From a checkpoint of a small transformer trained on Wikipedia: tied embeddings, a variant of Adam for these matrices.
Each number is 128 + 24 x the weight over its row's rms, rounded and kept within 0 to 255. Layers, rows and columns count from 0. The size above them is the row's rms in percent of the matrix's.

# layer 5 MLP up, 768x224, rms 0.0632, rows 49-67, columns 0-55
size [100  96 104  96 105  97  97 112 101  96  98  94 104 114 100 101 101 103  99]
[[103 101 119 131 118 116 124 124 127 128 116  92 155  62 120 106 127 109 138 186 111 108 136 123 170 114 133 134 123 142 133 136 120 125 163 123 130 129 159 139 118 164 151 127 157 153 132 112 131 100 123 148 154 153  68 105]
 [ 92 127 126 157  81 107  80 119 114 104 104 119 112 105  93  87 121 126 130 112 131 159 177 176  92 141 113 135 148 118 109 138 165  76 118  73 111  90 157 136  97 146 106 168 123 104 133 137 118 116 126 115 146  83 131 145]
 [117 148 146 154 195 148 115 148 166 178 131 139 154  98 165 114 113 166 137 139  93 151 123 130 136 129 132 125 111 127 127 123 165 162  99 139 200 161 100 103 175 121 139 162 157 123 142 156 156 167 161 140 155 140 145 173]
 [161 154 119 124 117 155 122 155 116 148 129 101  85 128 120 111 118  82 143 174  97 111 138 161  98 115 115 150 148 135 154 190 160 126 159 120 105  58  91  81 159 108 121 137 180 115  99 134  99 103 137 124 104 121 126 118]
 [ 69 148 149 137  86 115 171 115 126 138 139 153 164 131 119 124 137 102 136 136 148 149 116 124 152 131 104 177 132  80 102 145 169 110 159 107 154 159 148 125 120 110 145 104  98 161 124 171 154  90 167 161 106 138 111  99]
 [148 107 128 122  98 153 120  96 116 170 130 159 140  93 126 102  98 101 116 101 176 148  97 135 148 174 109  96 173 125 139  71 125 134 126 126 127 177 114 110 134 141 145 160 151 178 125  86  98 112 135 122 123 130 105 152]
 [112 123 138 124  89 124 124  96 153 155 131 149 121 119 129  84  83 158 131 134 124  97 148 119 102 126 141 113 155 171 157 166 129 144 137 102 122 128 110 146 100 150 102  99  87 140 117 116 131 105  75 154 105 123 169 118]
 [152 169 190 175 121 145 139 148  87 138 121 132 114 127 138 125 155  92 177 123 134  99 154 112  96 126 118 128 132 141 115  91  92 154 104 160 119 140 132 164 129 111 144  95 161  91 136 162 136 103 129 174 108 144 142 137]
 [124 138 103 125 145 160 141 162 178 135  84 127 125 119 146 166 134 131  97 136 124 167 139 118 111 142 146 141 108  93 118 139 150 154 102 135 114 147 114 142 144 111 119 135  96 150 155 104 114 123 121  87 108 137 156  97]
 [194 168 136 105  93 113 133 131 147 125 120 119 106 111 105 116 128 111 124 131 171  94 123 153 157 147 137 122  96 106 121 167  99 116 137 119 159 117 116 145 122 170 138 133 138 126 149 142 125 130 137 133 157 101 111 114]
 [134 136 128 123 119 148 150 170 162 131 100 123  92 150 136 111 107 168 140 130 113 148 128 116 155 151  95 151 159 126 131 129 121 132 113 140 149 110 132 118 120 109 145 140 159 107 109 131 121 159 123 101 111 157 151 121]
 [ 72 109 164 104 117 111 146 112 121 121 156 100 138 107 129  74 155  90 168 144 126 123 135 142 141 161 125 111 137 125 164 161  95  83 106 138 154 113 161 153 139  84 126 119 182 135 147 137 155 131 158  99 108 112 143 134]
 [178 148 116  90 120 105 134 127  86 127 107 111 173 191 109 120 150 100 171 139  95 137 164  95 121 107 139 170 131 123  85 142  79 156 142 125 112 124 171 121 129  84 122 101 179 125 136 128 159 158  88 116 115  93 113  84]
 [130 132 189 160 145 135 159 147 137 143 152 157 129  93 106 166 136 106 110 162 160 133 126 138 127 119 172 134 142 141 106 159 152 146 141 136  94 143  89 142 114 133 163 153 141  87 105 106 133 136  97 133  95 137 139  98]
 [101 103 181 104 123  84 147 152 172 141 109 130 110 116 130 116 154 136 106  92 156 143  93  97  80 131 115 136 152 158 146 119 114 130 143 134 169 133 168 163 110 178 161 126 122 140 132 141 107  89 147  68 166 102 104 135]
 [116 145 108 102 125 130 116 120  97 127 177  69 114 135 160 121  98 166 127 116 126 161 151 132 109 121 117 116  94 124 122 158 100 123 129 155 177 136 146 102  97 120 135 151 108 169 132 142 127 115 171 155 137 162 146 101]
 [160 179 150 130 157 140 126 130 180 112 160 111 146  88 125  97 125 155 119 148 132 166 132 153  91 125  80 173 117 150 163 181 147 173 125 170 122 139 117 128 120 103 128 133 158 152 161 153  75 114  77 141 119 109  93 146]
 [169 103 113 148 129 153 133 117 155 153 110 104 158 137 147 115 101 139  87 152  92 107 126 139 140 165 161 137 119  80 113 163 102  94 127 142 137  99 122 120 132 163 113  95 161 144 162 136 110 128 125  98 101 132 166 135]
 [ 84 144 179 123 158 103 172 199 136 111 180 100 136  89  83 148 122 139 172 114 124 183 170 121 112 171 120  88 162 126 135 102 101 120 138 158 139 135 108 135 125 110 152  66 129 136 115  97 110 148 148 155 132 120 105 121]]
# layer 5 MLP down (transposed), 768x224, rms 0.0528, rows 49-67, columns 0-55
size [ 99  97 101  95 106  96  99 106 106  93 103  94 105 111  98 101 100 100 100]
[[135 157 127 112  82  90 125 127 124 141 126 141 120 130 163 133  94 137 140  87 144 150 116 149 166 120 114 144 125 177 127 153 125 113 148 168 133 115 138 158 127  89 131 141 139 161 132 101 136  90 102 140 123  74 130 133]
 [155 121 141 121 162 131 166 137 143 126 145  91 159 120 118 168 138 145 149 106 131  66 118 150 115 140 116 182 105 126 114 154 149 106 125 123 127 104 130 165 113 167 168 153 105 127  99 120 109  78 126 126 135  87 146 106]
 [102 121 151 162 148 147 134 127 112  96  87 137 123  92 119 118 163 117 143 137 118 124 123 131 142 138  94  93 147 122 165  93 175 154 150  85 131 107 134 136 145 132 146 130 102 130 103 132  91 136 139  96 132 124 130  94]
 [144 126 190 137 119 107 132 100 140 109 111 120 156 105 122 163 160 131 114 124 164 154 126 138  87 126 139 114 144 144 115 123 141 110 119 164 150  98 206 115 188  90 125 122 128 125 160 135 151 157 109 159  96 126 130 139]
 [115 143 104  78 146 101 115 120 136 167 160 126 146 127 120 129 159 140 100 105 123 107 113 146 164 136 116  95 151 104 102 150  99 140 132 137 159 150 105 132 151  92  76 154 158  93 160 119 142 153 114 129 160 148  98 155]
 [122 109 122 127  80 111 179 112 142 147 145 124 143 137 123  79 123 108 110  88 107 120 108 122 121  92 104 166 122 116 114 180 149 120 159 159 154 158 107 143 114  94 111 131 152 117 132 160 135 110  98 173 120 143 119 111]
 [ 97 151 150  85 119 145 107  65 115 117 119 157 137 147 152 109 136 105 116 113 129 104 134 161  91 118 122 105 169 112 148 149 144 106 127 143 145 166  76  95 130 134 118 144 157 148 115 109 138 110 146 144 134 146  78 165]
 [200 138 104 110 140 178 161 123 108 143 174  93 130 137 161  98 114 120 144 112 139 156 148 127 144 121 146 139 116  99 122 107 126 114 108 100 150 107 114 170 142  53 114 183 147 153 104 109 125 109 122 125 150 118 100 136]
 [129 104 112 110 132 126 138  99 153  90 173  87 108 136 107 162  57 114 128 112 109 139 108 147  88 134  83 126 111 122 122 176 131  99 133 146 104 116 181 128 149 123 117 132 134 126 127 120 154 122 168 119 161 125 117 112]
 [150  89 155 123 132 116 146 136 113 163 133 103 156 139 145 146 161 188 141 112 103 128 149 127 106 157 150 138 165 136  73 136  92 128 134 161 112 146  97  78 108  87 108 131 142 110 142 138 120 135 124 134  91 122 125  91]
 [124 150 138 123 135 108  79 144  95 156 116 125 129  96 139 173  92 140 108 134 158 108 132 155 122 143 134 158 123 120 152  98 109 119 160 160 122 121 128 154 125 149 110 155 122 134 139 105 172  99 128  87  99 111 138 147]
 [ 91 178 104 128 123 110 149 127 131 153 119 133 116 128 119 117 144 145 110 145 125 126 118 120 169  85 120 135 121 112 135 117 115 168 109  94  74 132 114  93 133 144 122 131 118 129 160 186 107 133  97  91  91  86 119 115]
 [121 141 121 101 145 151 132 114  99 134 198 117 116 177 116 130 113 110 177 132 137 105 141 123 155  94 141 133 166 103  75 167 127 153 124  62 151 147 115 142  90 110 163 115  83  99  96 124 144 130 110 117 166 157 113 143]
 [127 121 165 157  95 159 152 141 124 155 124 158 130 119 122 128 128  93 127 146 130 141 150  99 168 193 168 138 136 149 124 144 144 109 137 138 142 137 151 114  97 166 126 128 139 148 110  92 143 106 120 124 145 156  99  67]
 [119 133 139 114 137 130 119 111 120 135 159 102  98 176 128 111 125 115 178  83 142 142 145 127 140 128  97  95 100  72 152 115 136 123 155 164 132 130 162 133  96 134  99 196 140 141 138 101 117 138 117 138 136 143 105 119]
 [140 112 109 156 118 159 136 125  96 146 107 153 104 165 116 104 145 130 106 136 111 105 141  94 160 112 113 112 124 138 106 107  95 118 112 136 150 106 144 120 126 114 135 144 133 140 103 110  99 142 142 181  85 158 142 175]
 [150 141 144  95 116 134 142 123 126 117 120 147  94 120 112 118 156 128 109 127 123 180 142  98 110 128 132 137 124 146 115  74 133 122 137  84 101 144  99 130 194 123 141 132 124 164 114 113 145 108 131  84 106  86 124 166]
 [125  81 133 194 139 122 117 162 104 152  92 169 148 116 151 102 121 133  98 137 111 191 126 135 145  93 112 161 127 101 162  91 115 107 134 165 124 140 136 136 139 136 139 141 135 132 117 180 117 112 109 149 120 192 137 144]
 [123 130 116  76  92 142 168 139 103 129  88 126 106 147 143 114 111 125 119 133 131 140 171  92 120 143  75 110  98  95 132  65 114 146 118  90 160 139 139  99 152 112 159 146 157 148  94 123 120 121 132 139 129 122 158 126]]
# layer 5 MLP gate, 768x224, rms 0.0647, rows 50-67, columns 0-55
size [ 97 100  97 103  99  96 107 102  96 101  94 100 107  99  99 101 100 101]
[[133 113 113 111 134 136 108 117 131 147 162  80 143  89 103 124  95 123 107 145 141 114 117 163 126 114 104 114 117 129  97 126 156 143 122 131 148 156  97 130 189 151  95 115  89 100 104 152 110 129 125 158 146 121 126 146]
 [141 165 128 142 112 151 114 123 110 138 119 138 121 125 138 121 118 117 115 145 155 165 127 112 168  92 136 137 122 152 107 165 145 127 169 135 126 160 121 121  97 150 124 116 133 153 157 135 156 129 104 111  85  89 103 150]
 [100 128 108 110 131 153 120 122 170 151 154 106 145 129 134 141 136 122 101 100 129 113 105 118 135 159  97 119 117  98 135 134 137 109 143 172 160 180 104 176 148 174 119 134 114 149 145 136 144 171 161 109 173 105 123  80]
 [ 86 149 131 127 132 139 135 130 140 137 110 130 146 120  90 130  85 130  80  86 153 129 120 128 147 105 104 117 163 138 112 129 161  82 156 149 116 156 142 130 146 156 113 100 176 133 105 131 122 109 118  86 127 118  98 149]
 [106 108 131 111 125 151  72 131 127 109 124 136 107 160 125 153 139 147 139 121 131 146 147 143 139  52 160 110 111 119  56 112 113  75 130 139 154 130 137 142 117 100 139 136 101 109 180 186 154 140 145 115 151 130 175  89]
 [112 147 144 137 135 180 151 129 153 154 164 132 129 104 130 138 167 116 183 106 106  85 114 102 140 115 141  79 190 130 133 154 173 120 122 100 128 163 125 143 128 123 133 136 116 139 137 100 138 144 155 103 141 111 135 146]
 [124 113 101  96 112 106 141 109 171 128 136 120 136 151 132 112  96 181 130 142 143 133 131 121 107 125 113 119  79 138 136 153 152  96 111 161 140 110 112 101 128 131  94 162 126 183 142 129 109  75 149 155 150 105 138 122]
 [104 151 134 102  88 132 107  57 113 109 122 121 103 143 119 127 105 115 147 148 129 120  99 137 135  80 110 147 119 104 135 110  93  81 140 118  91 145 178 112 171 154 151 133 127 140 146 158 153 138 151 156 115  82 127 129]
 [159  91 114 130 144 124 119 159 117  97  89 149  97 137 147 146 181  80 152 148 140 148 102  97 137 135 128 105  96 134 100 128 107 114 174 137 118 103 122 141 108 148  81 125 108 141 110  98 111 170 126 123  99 128 144 119]
 [ 97 106  77  92 110 102 135 130 155 159 103 164 118 135 128 139 124 100  75 142 133 135 111  99 133  88 168 115 137 141 106  65  99 140 125  65 147  89 129  93 132 153 139 153  92 135 114 110 169 118 194  88 125 136 150 109]
 [120 121 149 112 127 162 105 116 135 184  98 130 156 128 163 127 156 121  85 110 132 101 124 143 122 101 138 112 138 143 146 155 153 122 138 160 139 135 139 160 162 145 121 119 138 175 179 117 159 119 126 120 137 134 105  95]
 [150 117 136  67  79  96 164 111 123 129 120  98 138  83 139 139 114 105 105 130 166 151 110 134 127 188 133 138 116 146 141 103 112 135 121  98 127 128 157 155 113 145 135 186  97 164  83 118 127 128 109 135 124 117  82 108]
 [132 143 124 137 111 162 147 117 112 128 119 135  90 114 121  85  79  95 119 131 151 116 122  96 120 143 103 111  90 147 132  75 140 161 139 165 134 138 119 140 107 126 102 131 149 121 142 143 158 142  91 147 140  60 150  97]
 [141 130 133  95 115 163 119  89 172  96 109 113 152 139 119 126 121 169 138 143 137 158 128 188 136 128 159 136 159 166 130  98 132  91 156 126 167  95 152 141 117 133  93 187 146 129 162 140 127 146 136 122 101 112 118 137]
 [113 152 153 130 141 123 149 119 167 129 168 143 134  95  99 117 128 151 146 114  91 159 120 138 133  98 153  75  95 107 119 108 105 108 126 112 169 117 118 160 163  88 114  89 148 126 126 145 127 143 139 150 154 122 116 123]
 [131 137 160 123 160 147 144 132 202 109  95  86 100 116 122 140  84 120 122 119 124 121 165 139 150 123 135  77 111 126 142 168 129 117 118 161 164 122 136 109 110 116 137 131 154 135 145 137 149  79 103 104 176 108  96 104]
 [131 138  94 136 105 125 145 150 123 115  69 113 120 128 121  93  96 144 129 152 110 119  87 128 131 147 130 137 134 126  99 122 130 128 158 121 125 127 126 155 120 174 103 102 148 181 107 128 144 118 111  52 137 155 136 141]
 [131 151 131  99 164 126 125 129 102 113 141 133 139  76  78 152 133 138 110 123 118 121 147 109 119 149 124  84 144 118 139  92 128 133  91 127 150 138 109 102 153 150  96 101 150 151  88 123 123 123 112 145 148 145 133  97]]